{"n_layer": 13, "d_model": 384, "n_head": 6, "n_kv_head": 2, "head_dim": 64, "d_mlp": 1280, "vocab_size": 8192, "activation": "swiglu", "norm": "rmsnorm", "norm_place": "pre", "norm_eps": 1e-06, "positions": "rope", "rope_base": 10000.0, "rope_fraction": 1.0, "qk_norm": false, "attn_scale": 0.125, "bias": "none", "tie_embeddings": false, "parallel_block": false, "init": "uniform", "init_std_qkv": 0.0385, "init_std_o": 0.0, "init_std_up": 0.0385, "init_std_down": 0.0, "optimizer": "soap_variant", "lr": 0.00352, "lr_mult_qkv": 0.7, "lr_mult_o": 1.3, "beta1": 0.95, "beta2": 0.98, "lr_head": 0.00613, "grad_clip": 2.0, "warmup_steps": 200, "schedule": "cos", "final_lr_fraction": 0.03, "batch_tokens": 131072, "seq_len": 2048, "doc_mask": false, "train_tokens": 476700000, "steps": 3637, "dataset": "wikipedia_en"}
Each number is 500 + 50 x the weight over its row's rms, rounded and kept within 0 to 999. Layers, rows and columns count from 0. Numbers have three digits each. The size before them is the row's rms in percent of the matrix's.

# layer 7 MLP up, 1280x384, rms 0.077, rows 16-52, columns 0-127
100:484427426471469505486429562509503535541479545468500582453536562538511543494482536518518575510471554513546470464535494422507544528489534461482503407575476594507505488546418507483498483419595476520459579425495543489528616518474477572514517536564585531545452468471506465507420514476472507453439508527423504515461479459596441529530518465516501583471455544480518460493432540486430469395465
104:507482507548463546569513516465476541500535590491568511477423521407440400563500596466497470532462488556561533491566492594490489515528532447392509549526487405475525532463547472408510521505410577502548584523544480519600426504493480478435360498553538501427584472401572556483500551467489435544492493588486483550558497509542485454453494533588522426554621471468448431467472525544503440584549
108:531498497615609494398480553413497529550502434531503418510488471508513554574555503525508516486471489537546481525530506485486608513534554438428541486463496506501418495465557445529520445539421483548581527510501517439556465580503523418553541546421527500404519531561416531469449444466460638496611434473462500548608522596484329441563491473586480454558449597513541478498544564560441498442503
104:486469418447409645442568409441483562501497430504469438507584532494463411498551512472427494441471565487568531449510479409461455539503475508425550515550446576533552535467565489533562447467531528586490573521583363573452502554535520424484504517416438561512501442430460505488525483527524564488514547557548431554539497508495445503483493559472461508505475484490519524494461421550468438416483
105:454402512429547509512485528474511535409483511464544506517577452557462516471519477555440529467377547460464539550526537531519481455493492535498511506517557625525512506490495495512582514493479539498515559433465414502459456549552484537540531554518474496441460420472488503468576554525496504514434402550568477464530470539452575505528494494506536498494503469484510504500548512522575436441498
106:460553466591474535481461453535539496447393498566479521456527507574433541432521556502470566403538501491512556446553586588367584493462511545334545542401446514408503466465375545483520365525534506506510507452511469588523505502485523523394475517466472518457478448600478554461459584517526525520465448478526554542500478492424594486538523502403538468498568512440458494577560467459453413471538
097:468499443486422439460444528470528439507450469464442530460502608521481510537450471479537569501416434531500441448563383562469529522500508537568481475585562493508511555534563637506605441545493521514521482529463399517526483525476518485491513457613498497566552467539474524444494486557418571494541488583503507487489501568507493493425511496564476512578456518491492500560456465595479480523446
115:525532546495484528467382526441473493457472437434435510487444442570565548505451446507521455416545558502469456539548623514637510447409512540436452599498502429501429500515415527591517484490491459461509517475533419456549496539560474420533590453505484524405507516485550573553471535458488476463454407397503532527462433576496542552555441515473468474431525594549589568439582550557494447536523
107:514554474491508540467493445411438567567508521439557435537497475540432457492480481445543525622437590575457502513493415505408450504490473470476447472502508500491601503547573528542571464402485508417455427565518501549507501602593500514505577464553447563439429560506511537487532529566492501597493490524514490460446330541544506495584471476560499472473595483520466440509525528495459545534531
091:523481540509458525488506493511450534475429490448506465456503398436512467552504431505580421488503496448594529529468487550509507413482462484397512536438500518531524431516421396519521446442512462499531562374427497449475443440489503470496561483547460437514500462532485493602536485557490441580506451467438525497529539512446484473541599423518524566525382525473560429607531485513432498482522
095:490518511544500460475479524510548491527560562502442517494514524425514536496555461478561459592440611570476615463442510489517481506527443474448594404590559561557530402554596483491421437463425487576580566463470543528512532492531553577504561529466486487495465570550466505467514447420467576507580533535539411466574482456505484544520545494500540507514427516510440570517467492507459509506531
102:427533521436485472507479535514510502504482490514502463486512415535564552513427432509463534555509565510473455495487507560576492415441489458459364524518464501516557494549550527509578490576396495462551487405401513627440382598409545489549515465517426569510567522576473563394565449425508550461382619588486546450509472487609338491578479488435510540452614510460610417427435565462598602542495
101:472525523512558538489525514415586554532531537561566560448467432525476446463438535480496401467464415578534472534507465513444523443488469426494644648489546473522590506490419431465455607476490458499491402546509495440509439460500473453579498609453423499539496523410549590500509496489460451429489518526521526465456486570532537501496529540525525557583572444540505487549497477539530523447490
091:513474460513511516470580548515571531519416488564507539462469535457552509509501499499442571514512503547542499560422493487470484474466553456490426445452442461464462457462497463490535454557355513470494500554472460404439579568549542570578489496511477459513508424442514452552551501527508499447519472530447393573508572505500454441546459590448489414527499599496375504548471579555486457552496
093:451511445590458445531484423470460539503470505515554542526477423432464532594501537567563491504434576495512553514570459423437386376455580504531416437524504508445551474434485639468515545467473469579450557597450507535483533472470457487522399549428501490562512486453469485554493474554483483464486530481527440550526544502513580521463391456528616499412420501449504488546566497517507637489455
100:481453506507530455458429602467473430517562522426611441545460426536433514502465531479541483435435422446445426431504468477530441519555566563529551444509549458616456508531526542494544504473489483486446501536541547462566495504474639491577545509514519558537521423508514530398540522448509486471440502481543408409521572534442549495526524447578559558676538519478488465480492550521578527532491
100:510413481571549440520506462418475405489606549360561509532473533554544514446605510520506544509513474589508451462577473549547501497492501409549539426416428521459480478464506523512531474585507481442531440502575513543479421491457539528562511560479494504459463500495491514539484452510523474513597533505481434529350575532546501483461452576525401594456490476456573505503529480517490571420435
104:459371480441515515517490449405457477505520575398550467508429599552530522485462523571497453598546501448468585538520441497458572520466483487492433505502508494466486469541494530534467530511400521566473568479404480500575498535486500489587490413550471519454526507534571602460472537428430522499494540424455434513594528413534518500533524448562531450462548486550566518510462595600571536435479
102:468567487455487485516417454490627478516472491536499457448539479479458509604512497478550401529479496570479501552567570488455561490492554429474464509492439516594539484555497614533476515527571556506625425540560455435455410550488380494577549481604459461520510551542504509562592577500508531512490506518375507537454467510522487522479475562403557559432507462573455340499532542552482604588526
095:530475502499470519513443623560541545480493537486473447507516507484584479430448519533454560517551595567503377500426544507446493475510479539565540443533564475528479435494415516464555390588549430525459490533491468501471453495490504459413532497508510423469399344439416492489548491509538543516526437477615528509566461407517518558513540509506482451478513398538513439490467547510437503557560
104:457440412598541532400505476521507418483516456481553393609526536624484491409462480542472531521461443547582541519557508510483632563547569589490534612480545426510526432535469439457525506551528481542446589599473537522484614484501515627437519487509551535511511486406543552537449473435529450471563426556599440537497490518523541449473404518496556493485532522493453495486528490508540462392486
098:496539538513506573514498548524548467482442425427508447562460604436512459436431454614488564536427483470427591595519580559456520473593509492507483593537474600445533426446524508507503574479372511462498508577521542537525520429509558429484484509458472541612416581440516574535454590448538453426525454540574415525547477386448547459522492470480528479514512533478507512492473551555479454450517
097:543441530505507558470452496646506560403471517544455513459471429503418556526519490569470496508515460450486439410501564410465507499490547532520461504393521521476558569580444479482554600485447463540466435526457583497489533404552531467579518453510559541473409582470356499449478523605526499489474519448475503555543406498551511497488421572513404541493538509468557555517534512513517486516466
102:465530473492504504497390465555480421500475488466441530547560450466497538500506501430442535504518526517517503491488413458551533530607528485545453619509603514364485506498557514519484457519514469593446510535505480517507574479463454556493500465506496556629461432460512499456531581415482426555525545444575473398483386466521630512488491532559485419507503567503533534537506575493523509592542
095:519460514528475434578504419509437538583468537560595525398495541461545483493531499566465497541539535489510524503446437460515478550441513559459399522425434468470540517540434595549431490493381479462548511442420480476526498476561498526427543507475521587558423537455521531494547472518456391558494497490499514397501488486505537568455504496456492480500570482489592556576524562505611522527453
103:493543457508408422489539526496433511502520484542445502452552391540490521473457531500482457433421553500530535494466512480509582495431446534466486441509522443414483624560533534523448479505484544495575390574539451450443426497509511585605509518459467522549485417497518531449517505425523516507446444429562493528539521548488491457554408501484562566428519501444499487577515566556449473577538
100:460518542538522428500428446486542434555445555420500461458517557579503501564481505576515576549509522614455480481486496483502574442449472491443594433470505464448507432436502495495423534518564548557511476574559468507431511503502513523516454562500486585393477441471448538427594530482522424545471585487595430505515477524483588517586531448574443505534439503597552510471463511485596574461475
105:529541469493630576537380564555617541529459512498517577510487549509504463456522484476497508505471495465575466557502540535495485539567494454521512507463603546506508418405420494491452474549521551514451534506453513623521480528489510527509510493554464519528535520555512579494511430449484455501377559438455586457425584504532599484466535498523540444444577442443470410521617479536532471542463
109:514489562593536612501455486450419449532471586465465527554483434540518407508524535637501493503469550461467492508573407533427396475411425560520553542444446561482425505494438558522502510476493586513516493481445492535504424627488527536585439524509472536495516585486558452520477605603504580549482555584462476560518443411455463522513527543511555436550600475553532511491444505472474565448522
096:434511589370470584577495550521560474497539514368490506495485531368467512491518492498383504549558423462455543524501484461551527498477497539502537490488446534518498522531568494486566467568484466493499491502546545491486422608503431552461492500495507487513485502502501601533550446468580537527457473566516436541457468487558528544541491518427469520472605508511489531489450581476483430485420
101:581590530549539393456489441434487465448452488552476469484507474522500522502585534515519565528409492568510455514560451503436493415492501567477520455584512544458487550486565606554403526529492552412461485509500529461574470442481503565455558494580483593518502544489551494489501527533458481508512494437504486559476527516549491480495452495444394558487496461625513484429528564404539556485375
095:530441551500432499437435503525458609492560485588588442478529526490466481599567495462560512539477520437494531507532526480424464552441536500496583549466475442512426508450515496441550543508481529549639414435465425461523477502526508524440559464551451508464408437511515585556495533547500503517418512505442426469467570455422507516420584501430493569595496618503497502544507472464507533555568
090:404528556539570500483435535490455582450492558502491454571512487549433505352559520476515441495465466480482510576580510539472549376517409461427479499490445409532464419425557504427468504530569462477534542558528427469512482497491587470484538405491435510443503445442428497393514473541452486571562534503485529484524482521505500484552477570470367536474553480491539525420466614487563501486496
095:524457486418443471513499348514417451473544479516535538449626598477498410505517497532518468462465534532484546449510460499510532595539457513516493501579508559488479590449503536494531535433477515428407520510429603470462531532475514587496530507511481519422533583558538470581490573490520483450498468492598511480531491411567499561491512436577429468505500485478495510425535454519575532471507
102:556433440473406489474534580456467505460464493497504501549422470452466522543495480503569445451483476440522526424470555563438455487437521495475467589477487438580584543568572461523573559588483467429556472510510446479428405482508542463465506505434486544453500553557584532526409524525529502519518488651517467462571555492527490595482549517510471503444435452576575444550576443497494534563530
101:440512592450489545464413522542543604439469483544506575502500471512469470532575480445545518493572509440465593550499497574510517594544519429552468414466476515524521490456521461517595495491575451526516508426498401513446522475513507490548505388560615530492425467511529456475471459535406589518531416580509500429517452393454467537511525543532504559551464507498472553499531474514552536472514
094:422489514493549537453430455544517503509497559499543521500402541530385593581403576530536510448507413466499476500466586462502524506422457407452486504453531425547509445542486483537468422506424475477495652421490485537494469535513485470434462533457482518452445557527493436341529449490535447553373463439558551431471513484584484566531533536519443529526506394459474465393509521470363528467472
# layer 7 MLP down (transposed), 1280x384, rms 0.0684, rows 16-51, columns 0-127
097:509504535534443429489491497501577503531568465520518498539550461506501575488376502562431512447538522515549426545487583529464458455476540505447483460515508495571534491510513519403520504539565352448429482520496519464496397499545461474482502590488545571520523445551533430552441538438467533538480493454444500442505492481520433482546466508553513560482518524526560499392495496466556518527500
108:514578631535547465507614490508474532453454506513489498498509533510609574496659444536514548454461450482490488489509497532500509473459440488425453594448457454555529498563545510536504429471552496434600470475537476442489440475463516499488501551497474525483524499531485458497492595551442434552487572528570504456456472439427547416489566585485411415485564463463472568479508417467531524466660
106:510465541459445546530490498509540570461595479489587499412492438549516492552481605526537538483584497574525519649459545512394532476512577420527566507534419622505530506531536539544590498512483524518505511404528404588475523566478458544490598483538493412483448548469471550547490559618590429487526474544524507505528537444474551467478477513558408492538511518474448463460479524460502523488596
108:571442436502572488544420481510601555507503566488419556407413538464506485417474503550516513451531452566575428548531470518606472479493525614464431457495479518543526439520490348591468426482433472538473416436547437571420469448470505560538489548467582574496509587485465549522523455598473473464499572523539492418569500579537581566471482500551529550489406503378533534538506480535447480482503
101:566476532449570538521634480518506409477517555489441525587574487430499499529459579473469482469487432422482475467493527620503497597462581449382542497560491491465486492476458468518545506581504545540539480441486506589453515461508538454536474606405509529506551502424527466515522488572468469501474459489479563482583538467492519477528529521506407434556560434457584517543430521589495541463490
107:506504507501523568481527562554508475499449491559519476480556534513509459488498432409496518465489466501507502513479569625515463462560583459445493552475514514521485453532441587427519497526436486493370494607402502500505476491605463435435476471537574483518526430478453533438523645503495536525520450585443547498541508508521505512417439539508489480427560585567464446476423418496554483538536
099:472521472562443492425516526476358503476436460537501601451476522470438446472487463576533516469447469539522526523510490458478478432421484521536422517465476542483548410501531651490502476476479598530512491536562561451446448572453553530513462486424459473443531490514482572441402482463539494449601470496416490535496517545525497519504457507489520531497418497518413528482596485507535517452491
105:498518413551451533562412543469480491481415552476546526509493532519474445513475481524521518526513589519417489507418555455583595528530535443577543547606517495519413577545575542514532365443561521493403432559531461484602513466444448564471445474464427526475491533474449544549618462534491444463628548495540525524480568528554540558537435501474410465469538452578544584562492552487458468568550
106:497415482504485548550527471569538503485436499579385516453494443551550481589546509488494527449511505454467500496493481499484496489482411530532530555387543464502573361563489531502590532552528455483525524570466563511467565522465514529536579400498511434452507546474497536495541492447437545541536518619638481529581553460571520417566569426446464516503493597514537452546506484616561631580581
092:515497455483434378488539516532449561492477562504448530536521560502452496508543538445543433503419422479495521499506606489467445523465480500452493502526524505609493547408510611404535631483510482561519504409545523514533485526507425569470447501552487422475398413505502501417547518598474552497482463447491538411547533581514540457477460462567549472443446465509513452428350580528546497418463
101:517536453512532521426535497522412425442504565515402480500561441552481494419509491409401532467546513457502551487500509523468446525535518381499476458475517499467458593543376554522465465513465446534487451477517490425585536452489524508465476507493531568547515529350542487562503582547440484422506483432514473531578549508517496429492478544585591506468470531582483525480464511458566474533449
102:459385521386440502493401536522481518460483485504565437426431570462509483483504519431531423586506577433542458470430579512563431565519492419496510495533448520523526492491443507406410507528454493572476557410490563532448483551513538501477486496512535493386520399549540601478440510418517475522495467498556437527483518446511542432470522494434585481470599465512528466588567499495597614388424
113:563498581508499460561465596581500420500547523382450425474498581444470409572556474556399557440567577442588580561528540413507586413454548513533420440504503510472469528505620496488485383438551565495427542499551529442464509536506525446466503503530525508422487440499467533462459511438452551464525397460545483517397523365477462499499501518577459515457519513529456476476459563544508501530519
094:487551608536577524561483467453528501512600477514486541493569510520526422421489542455481475487517522483540501450499485403392554447559430417495473448473545491568472460444426446426368517517459514554531560441558576491453417525525607453535592565477573542549515586459588627479475520506488341497474478421488457455546522419545475552456454524476597545538452496542488504393531545473526493394468
094:572496396485419482518533469552474507534501476532401512568463473422516522521489476542442510502526411569472528526507494538588452549533501559453437508460529574505478459429532582464492558551436453400544530625468486476560460433446450480563542574394544526467568534519509477419510429474486439509554553526446481480503557434528492445456498600445532483507386481539461454539584511443552549527545
100:532555486517553521377465501493539558482522424550521468580470447452513470593463538487464539543484410510521498460467561469552457503457507453557509464460624498521545465544482489506526611468414512527506458549545451514558549389504574468565554517492508626528547493550487524542573487532619407517504486540560518590549509491410466493589457514514525415361557598485414446468501607481570480485459
101:516556547512450459542449479545426451487562547532486450555550487368607519473527511492462401546534483597503545469522545564467570470509471555475523529476486474597485480550577518514492458428509584589476488524587489520492465472516533482521519584480444558586552491440509577480612525527476408443479462501461430572496429525503470476446524516516453543479510458489507411463479461533477568437526
101:425412484588515440488525436392458531497547519480472419651549505584465576517424550569514487533452417501522509512519525529504542498533506473536561505562481459503591447497550468548551534525489501519498488477542488496530444467562523511496560383538454483539522472440469511444447580447441483572401505457481475506490494472435507545507593458542502448494369457472532518521416468517455529542506
094:500518406462490483491379429490420485475502500509503499410519474507450513537534487523525450589585546440426513495518544524498416456556474520475412529520539542550529502472449507501503452555464445486622484470442523459564490526453460522523407536497597487467519514472526421494466428432417490542414500499466407481422552572432513543459456450512476472491548449494402507469630499495501499428471
096:602422577491493478594443585460519487501426472481446435488560472590470500456514494491459480467450490440527466522462517512464473508488660572538426517430464608542635523483476496547539451485558531588556546479435471463583507457471529458459569496480414556486433544477544523492462440458421512505531427429436497495551469488502584478464509475432465469465526492413578598509536595466444397496564
103:484451509425548466500447418491476562593448691434464538518440452503436650551519533466565464519475564545491505480412450492441511477415607474477402535467555515463453568440504399494472528456457522553528455574452507565527509539491496530506447445527461481447406499533521571498552570495545506498465422477562458464554481466480538494431454475526466481567519476397590525447437470505489598458516
100:513540549596538488437522470465589554531541468620456560521530607522465515551477443565502540432566542513526540482479536545518442542420637611546511586515536511479461536544490521388506425407502477452538473541432561525433525526477407488560541533443444525536522398436527586540562518614552614448449460585505462512517510557444476535444511487548476518605510524554452545543528469566534522592450
104:559389540459521399524543505439494517477468511416433529490433459509486538591481459406499554474555506475512457496462437546431527487585518519568527571417514515548436482539500505454560487514469449495526526491526527491447537483395546544439522399575559405475509446568519466587512361367490508464513459516525516490500509409513481505606524385466509479388557360470577493484428526528500524479483
098:498528485511564485471469479586541622529420445462515594472474473552497519582490524478522480430538473512550486552564440420466526465469488450550501498436502507484449517556515525485437539452465504547435575585447605511540533568481449525390564489503558591533479503488499555552487571507529494484502496584452486476472458408551541425494580498536546564463439505504442496461470506438443499442486
086:363404582407495504569471492506463413524457503503491426537436492497517447465426488496506510514573457603539432542406565531579484541546554520527445525570524515496545510519501590498454477473508496545377452525529578500480564557410457418490493414443462497496526476441504383485430505458547482518442459501530481545517498414441485577466503378443452621474530480438453573513454441518483516532549
104:444503632535545477495515468553490535393547419581516532490399535424567544634527503447429445514520480523455431407457414476522513469485485462500529395549526542471601625469551558439487505556464464526368621447409478461561500481540470541437551472501451526427497564529471534547489480467483570517521538552520506564458605403450402476518573482527574459411483479483588469537452436474455488446466
098:523463487534525494530522485434507496526500486562529459466355483528544514457481486570452500537451594541507502506527574512504476570493449510451512461493469459404418513416454448439492525384528516538495529480531541487490523500506445447443510497478525397472581427523497447496388449508430465527466553458425578572469620524451582594582487472534556562523458494574446483495432509522459451449564
102:520495566534528437412461467506508458476571463420461407485555519550546448437461495432462533527509410449480491520478420399565602485556614631617502468541639510475536441466517459513416552464563522480439501463521488502527535593510534508568542457477519583534518467446443502505473501536449434606484539570547523478495527518490509535507437485504479494475586478519450420411630603460578485655462
114:431500628514444444519465521509496591448517593565402578417416562498598442518415469526543412547528568519456486522518421551371536519526373439406464510457631555550469517505439513500502466614524439507552495579539410510486486500504588526547453548466561530475398555514578516524482460554538497392505548445500550529498404422420498509433525521448513531492579512481465488496496532596475463408442
099:512436470505562475553411559544472454532477526595571523470467429487435475442520428538483464434554588510551515533562494446616423523428517518444461496534596507491512490424486414549518511423532480381464509579586579555571501437590564574481450413477437480509497459470540478516431459521494509462564438560502480442465515535566561361555497483533486489550477543551576396531528541522429462496485
103:536416513469531561543470472464458454455470478550524519539499477445451535514531553506508479438614501436556482552424443548522584394499508475532503475518422481406500481433404485499575503522487503483525493516569526439513525535508502500416555462496532465435497594389570434520401506592507479499570475481403461541509570555434474465518554491469539556497527516468560603452452539492438514484566
094:472471563431514453469438458461538543449469451435458488481542455444502513482472505507515388528472546566602612522481458573475457463590541483543528564518561524532479506510480511510505480447526454437421438421429443484476529540472535510577530477486525552506439580508481434477485451506491535462481570506403502466497508493423485456472533520529534471510483553486440519504519555470474443532518
091:551523499626437497551517483410497580504452636538516520546574429498499459478498556554547596455527566485476432564486496424501394559426433450517561396557462564458503580450588479512523472540411526555451582561510443504489532525469555557492494528478503525479458460500475450535500515469451434488636519479512492451503499485401397519468476514460530503520456474517461509547430433436469461550494
099:441580468512443628522503573489507404507543554537535492504463583452471440423457452539469532600579394532500497433511508491579567540535517534572452508525501484459443537592438537487526551569527456465379488462482462505413536484457472566575595478542489505431486511480495455520472500486531592458460461460457430466562678449498538507454474542478514506497504418464428474489490549598477490560479
105:578548568564494555478465487534556468531552420494608562484495480530513531559501649486505553508533515587549607428510491536536484531494573496500472496516424474515524464543404480525466548498572501476373488466569440565483524527555404516519508488513467451377353507530490460581524632481513518462523520420550505557524464509511511594512475533463389430485482508518523436403553503459531532571489
101:521408510522438466650583470520488496450590527477515501559500510541531566463461528471497481501403464448473414535426521481514554460496539493525532474478575447478613505498492507503459488488644481540510506544490527459508498543479472521564471454500521426412469491430533512486550539419472415471509532485533533457493554491507476489608584436433567478445404512458502419486505480497576501552570
# layer 7 MLP gate, 1280x384, rms 0.0755, rows 17-52, columns 0-127
106:438497448479491506578444517469533480412489416615437501499487501593492560426414405473409456503454548391452491518507460445517394445565434530426540448506564592505518519361472537508504561496501522521497554543606513609490505548548512476604545430483467518473490508571488451484472526512500403467592500525360481521428481459414508534580541482437386561366449527451514496551519546517508529529499
106:512489529563505501584479439477459494528591556418510420577506457473566494497496439574494507518550503576575455477484365478450573455432484467424438513466556459504443557482560533472523525589535569496414551498540429431501583632487444469399422426480458470503564471530549504532532578450429427481550531534448482486480503625441473474507418496631616424516580436490414470517496513508548477563581
107:474514541543503480479413531578543436507519518414576499532478535505567526559475514583473477506451450463565495452537475629560550473465434524435537431526433484508483530568393428524546426578453566445508447558438590522570477503589468544450566466493543529490488508408471522551500429515577353476514513505413566456460459410519478533467403455522428489517466545556510490514608583449549526495510
112:462549492419446485563514587442482533483440476460494559414428537508556431479404516494563449478507500514538423463450528519516497418514562508558487481469520417470520554451555488539569480510477548576536491569464434441463468486479463460511493518407544469543530487493543501592532524536601574479435452519446496506428505500515519513525452549586470461464536519495463468500526486416521559529555
109:503446627492509576481474511405449490458499506520481390472483550526491471445439432482611373578445477425549494571442491576482503423488439503454495436573491513484473443491461427544523523493536531405510491544442550536504519484573455389440514565493594512499466517471511565463563475542507508522520549457449560465536590603510469547532532494537543509558403520422508506493522451528512531443491
102:458459537462457564564593582546481513459507498496530510529456530566493460499509551447522405466512476577516562600465529389532480589498454439603515466550505555537448496481525486438610519432544468465590516548524442492493455559499522466550412542591573520433539496541563522543471531531609494560473524436592391511543574566462492552517447560412396522548459528601541595536440567427513567448561
108:564528601529456523524536478588521540511537485453566554547502563420576474583496480419438474481458453591543543493500532543363478526501491517490475460483617509425522584416508494453457430573425503592437490499603592483514497426509518487500511409472504545441498473519486552450527467561504612528519517540470507502471521543542439479506506557535471484451455558548510493527522530483519488515518
112:444490584512475466523471596522512559543491517527414569504551573443511515435426451427451536547533427460457487443496560532510453456464496505379457453507504469546476483449524585508546488529460495525571561484516541427432455399493523516483492613521515578470444600519513388487563369409449521510519511330478527515531587463488500479533565560516481476472421478565500465531469596446522528521544
091:497417472412519559408502440431472449588527452548586569528442468514504492543443483475588495514516484569533485471544486467508436433448509537540498536469554502465492507626563460558421471464484472485419382569540498419463506519456506524453433534459555494553556561515476475472491424483506493582537487552519529519460514512529497540467485523552581460474498528483491382546440572485476502502449
104:553513476479401467536457535600498473550502523459484562539599398452523528474506466591424416534478566565509459433480477600454442489527503522476484458508503548521449456520553466473427541475462503588455500457551447555553465434556555455569573473442504558509531537485504501542559392484564515502516545486514419551481506542520548547533449432515561521552523520510496539523496503502455459547508
101:508498484508533396381540446573446460520575559490495529633538513528431485472528530510497532505442510493549539526494527503524548443525514440427560544548528533499567567532474487497512394499454493476383443483420418493539499476514553488535484496524458488467506444564579463614492528491505484608417403510335507432578606464513487460429467472535506551452475464433381522458492517504542561504466
102:519524433547510531541510463525369454423492478433507498494689579500410534582543473511484528467498470475597402502513381546506501474509523534490395495571520522531428411530500556483539474502437420499524484441560432549526583515530516475471481503485472438483509539516375539407510515611469529445509497436507447348435452437522533599570428513451538576538443569528471495535413508510479517595476
097:421510476535506498441473522536406459523480448552464521589498439502370464526522503523507503515449465419460455562512477571600464616505501530497510478545458575527529492455555503441506543560469466584493435399478547546552489528557438522531532539506534490478547599494444503568536458585432482551543435424513578458439550503501507492505545541453434538482508530486598558587464385502498546501486
089:608458453408540535513591464487586476538630559461513453553512517473442504488438487465503487574533410480589508517499372536572427442464527452487538538509469485405513502413509559556454601445482452552499500511478555536487483457408484518441507533446512517471487544483510464404470437589544541396482507512437511565507585421497494475432495501520524483401538553488542539482603511546480484569619
099:478488535495469567594521473518458470585516482474487500471498590465517445541463527482535579507378408530433471483456547515528483482477502434591491465510469459442532441415499555478504471491518524510483498503577448471491506491544486602474433493369458494485481585520512436479513514478475463475559482453619375487508399539537446483597480557511481509423371481519461400539478573502546533475569
099:535627483472499459418480541497424511479513509480546536558533484491438546499505511491449585514469455487438451539506558460479518515455478485508475438400512455526380478476424492513527463546405553468464540587516515549489475559423596508504416527448534532482458459501611583507528444444504396428442522468540542481593558513528434457590541503484488515557466478613475455444443431458533538505379
097:508440486416593447479477523457468487446531490446515491516452453512562448544414440495462515524491473475508527456576503498475527462544454484511511432466532471514513466476447514571497542511514524452497539505529499478487536487411464501443531412456482530531632402503500464514570469466602586489532503442539523493513524489427535518503448575468523554465461540478500526605610548528486512469572
094:542466505572523451553512417434447495479423505529549491570527542414420530442450593475594495523473532443536496555428465480529469499437387578490584477447447495503508498480592467480471542568502420506462523563485616503540522507551452452522515496385496520417518456496479503500428501517506483547482475531528420507500516497497488489539439429507502505465447477460453509548556487553476480491460
097:527518436510416495499524415481522600482479467472496600566407475643465487575531532574470497592546485544544587514493510463473588470535521532481518535448461472493521545477547457497479467514453472512567543462538518570596400568537525475464425487538513558476568516578556477531459424481509589510516540498585513548459513524555455438479394511572484513539466491536489517503439527527560499533533
099:454565490517513492410391520500421497534516479563513526491622432573518474555508479515534469452500511466544518460464405443472489467518578533482379501512511487523536459512541614496517509494442561558496575529505470504537435498500541597490507543466433520460494543519451484447420533504538516503527521558438538399472608559603555488535490538588459449559376450528360497485511475534501453512507
098:463456477357539535517499536447499468519576593523560457527528540473535478437462495525575464555593480516435490430473474532520427448457502433495520537421474538503520581431476514472550541545516461537509468518455427496398482550538452518500521451516458530428546507560453392416543423479531440473444471483554523423551555499563408458450484478505546483493468606522505540530410548436515455558565
102:519497517520419517422454511624443473469523583529481479589468495482552526540442566591574475437517565474555486439577514581571475537568511551450468380547462466454533428504534554469465564538543465495465489493502397486552447480525445466537507538498486538457484506390552428428484539462451479428450475475450458561563616553518482515457523550499647513549434555473485523512547497545536480512380
097:584554518473431517543421564446480452537510523408507422487548454471594497543478485475519437497499512566505517514492498448525574512536534519534384525584415511592477502459474497566462489441500481493513451471457395488505574372456495571407444471444424434547499447407511505480523614438501430447618434504490529535558538465578462461530483518533499491476520460423562466513547463532526515505482
089:602468489456481454510586546460459537479521499555412469523521525540494437485475485558450463546507511494473581573439512552525494514511467571385571463456530555572553502543558539433497580516459555475481460548602503430462482572492522486403490585404407629531350466513520566458458492450500540438425483548500428500425419479513545436554466500452588605490453440485484523426540510479514496487548
104:431472487514482496469518454513408533438549570466535408540552454446526572572536519473461464444504549607519499509500380462518457578510552440511449536457422495530475563515492503584466516498428570529424521475446505512500498437460483544476426552552518568461505447488456598545543445416539586451375531517505509559547486548584487493451565393493522527479488466434491429548497612432507503545487
095:499551527485511528493539474414456439614488510478507514474535558471531447519453523535524513554486557522598505439392441481459596496470440461489522481503531462527557524471447507497486480521449544516499596546450568520493419480467536547433511497468452554550422474520476504498446515399566511528524462505571507530386491471455389479512493462452564580510446476528556491469494590555536471513522
103:566537495439512466554498426532545454511604421565499455477488516546550437562553560487444431478553505544595508467522477453474541468551497431565522531459580474451539538528559494446570527484538427473477542558531488507525538552454438531453504465398489517543568482564488507383532529479455530462500529439482581475429554503574512515583549500517487424438506533486483451469554532461468480573472
105:486522525541547531500451523355499500572531541539487496514462451528464487466335564441502404620597569421558589548559344493474474545453553505484542498508489452506503420532473512576471466495480510492473528530547508502515460562467525572578438526498540579526472448536473459486509535533606498587523565467581547636489510444503543522427609571437511509486485429502631422498458540511441543492560
104:524468588483449542489527570523563466461479554446562495592441488560474512522494595534469484527502539551459501483464517446583584520449532504471582471497455495453531581419486506478465458506519467429462519466477522520482475606464569545533525548493391486410499476528526482398541448350523530416521575533491488500562469551512544514583469447486460524534503428397506449522503535518550492556578
104:442542438475413493472450548556529569494568613422462466434490494501543475482515527461472466545535509518521486362536495462529428393556445530450600464513502499499391466554560491469502496516511434420536467486449491473426546552561533542517517455607503497499620493507616547505542490360477524472451503470526490486498423517521432554531472559499552525491524447513533433529598450520502449526493
091:568436512554505595493596535492533510483474410503487551588418522507476462386451524509517435548438455565491532537468545570521547520482465543478529377500496557573503506518500509544433605435442415505414501592564530534514515515506474467430490575409569471457501605468513537519522574499490492554456506571483531556535415464571495553488478555401562553419554433555555505479484505501437498480501
086:513455527444407497412591509507424486513467446388501422483562554493451522412497422462544490428554519544556412463510499553462518509474582449435433475582402445593513524419530536484493509542552461582532471566643402557433535522446568535430443450528500538498520439475495466388517412481502450479602524481490579556524442532580477510546489512521444567480637450547454539446506613529492476518522
097:464464528451472525518522451507455528563582536532470556448626443426521462533513529535575499526465449475538493525392568570467512533572495560388507537564536530543459574466563498508490501497484540472478551576481525425506504513440613511471578554473505483506597566530454486581477542556505561472575497520538456441541598457585490559487563444537489484569468464413514468468456538647465481566506
100:532478518582481431498482484510473514530523547506491517479458518459538505479513518343378572497516540480404456415472532414549412511464487490482520456445480548468480492490507506406413486423443482468457479399469531437486523491589457453456471466469511472443528435502451464540549474588485460466430418522465405495583512497472641527589457560502583512451430448517460518547465523457532509509560
096:571550548556528546462559462461391478526415463538462478549446493547464416558556493453511530499482491407538496458533441436537508454541446468434485564541475485525391555520458483424662531456406490529462477487524433539532546465484503521545495516446473517510585507434429494533461450585523521553484535489468390552429448491453459542531452558545438487496438421438405527617515497551423562487464
099:470603417454515560536449591500565409585476494591401492523504445543446509440474530482532529599540522647452473484543577498474529498493511474459422502515424545459510503533531515507523490506548485400435528364457496561459413453518451410604475510565428525506493468546520514499627466497556541476443485518560523500494482561440536486526500501494674559499557395547470462477445321507553521484562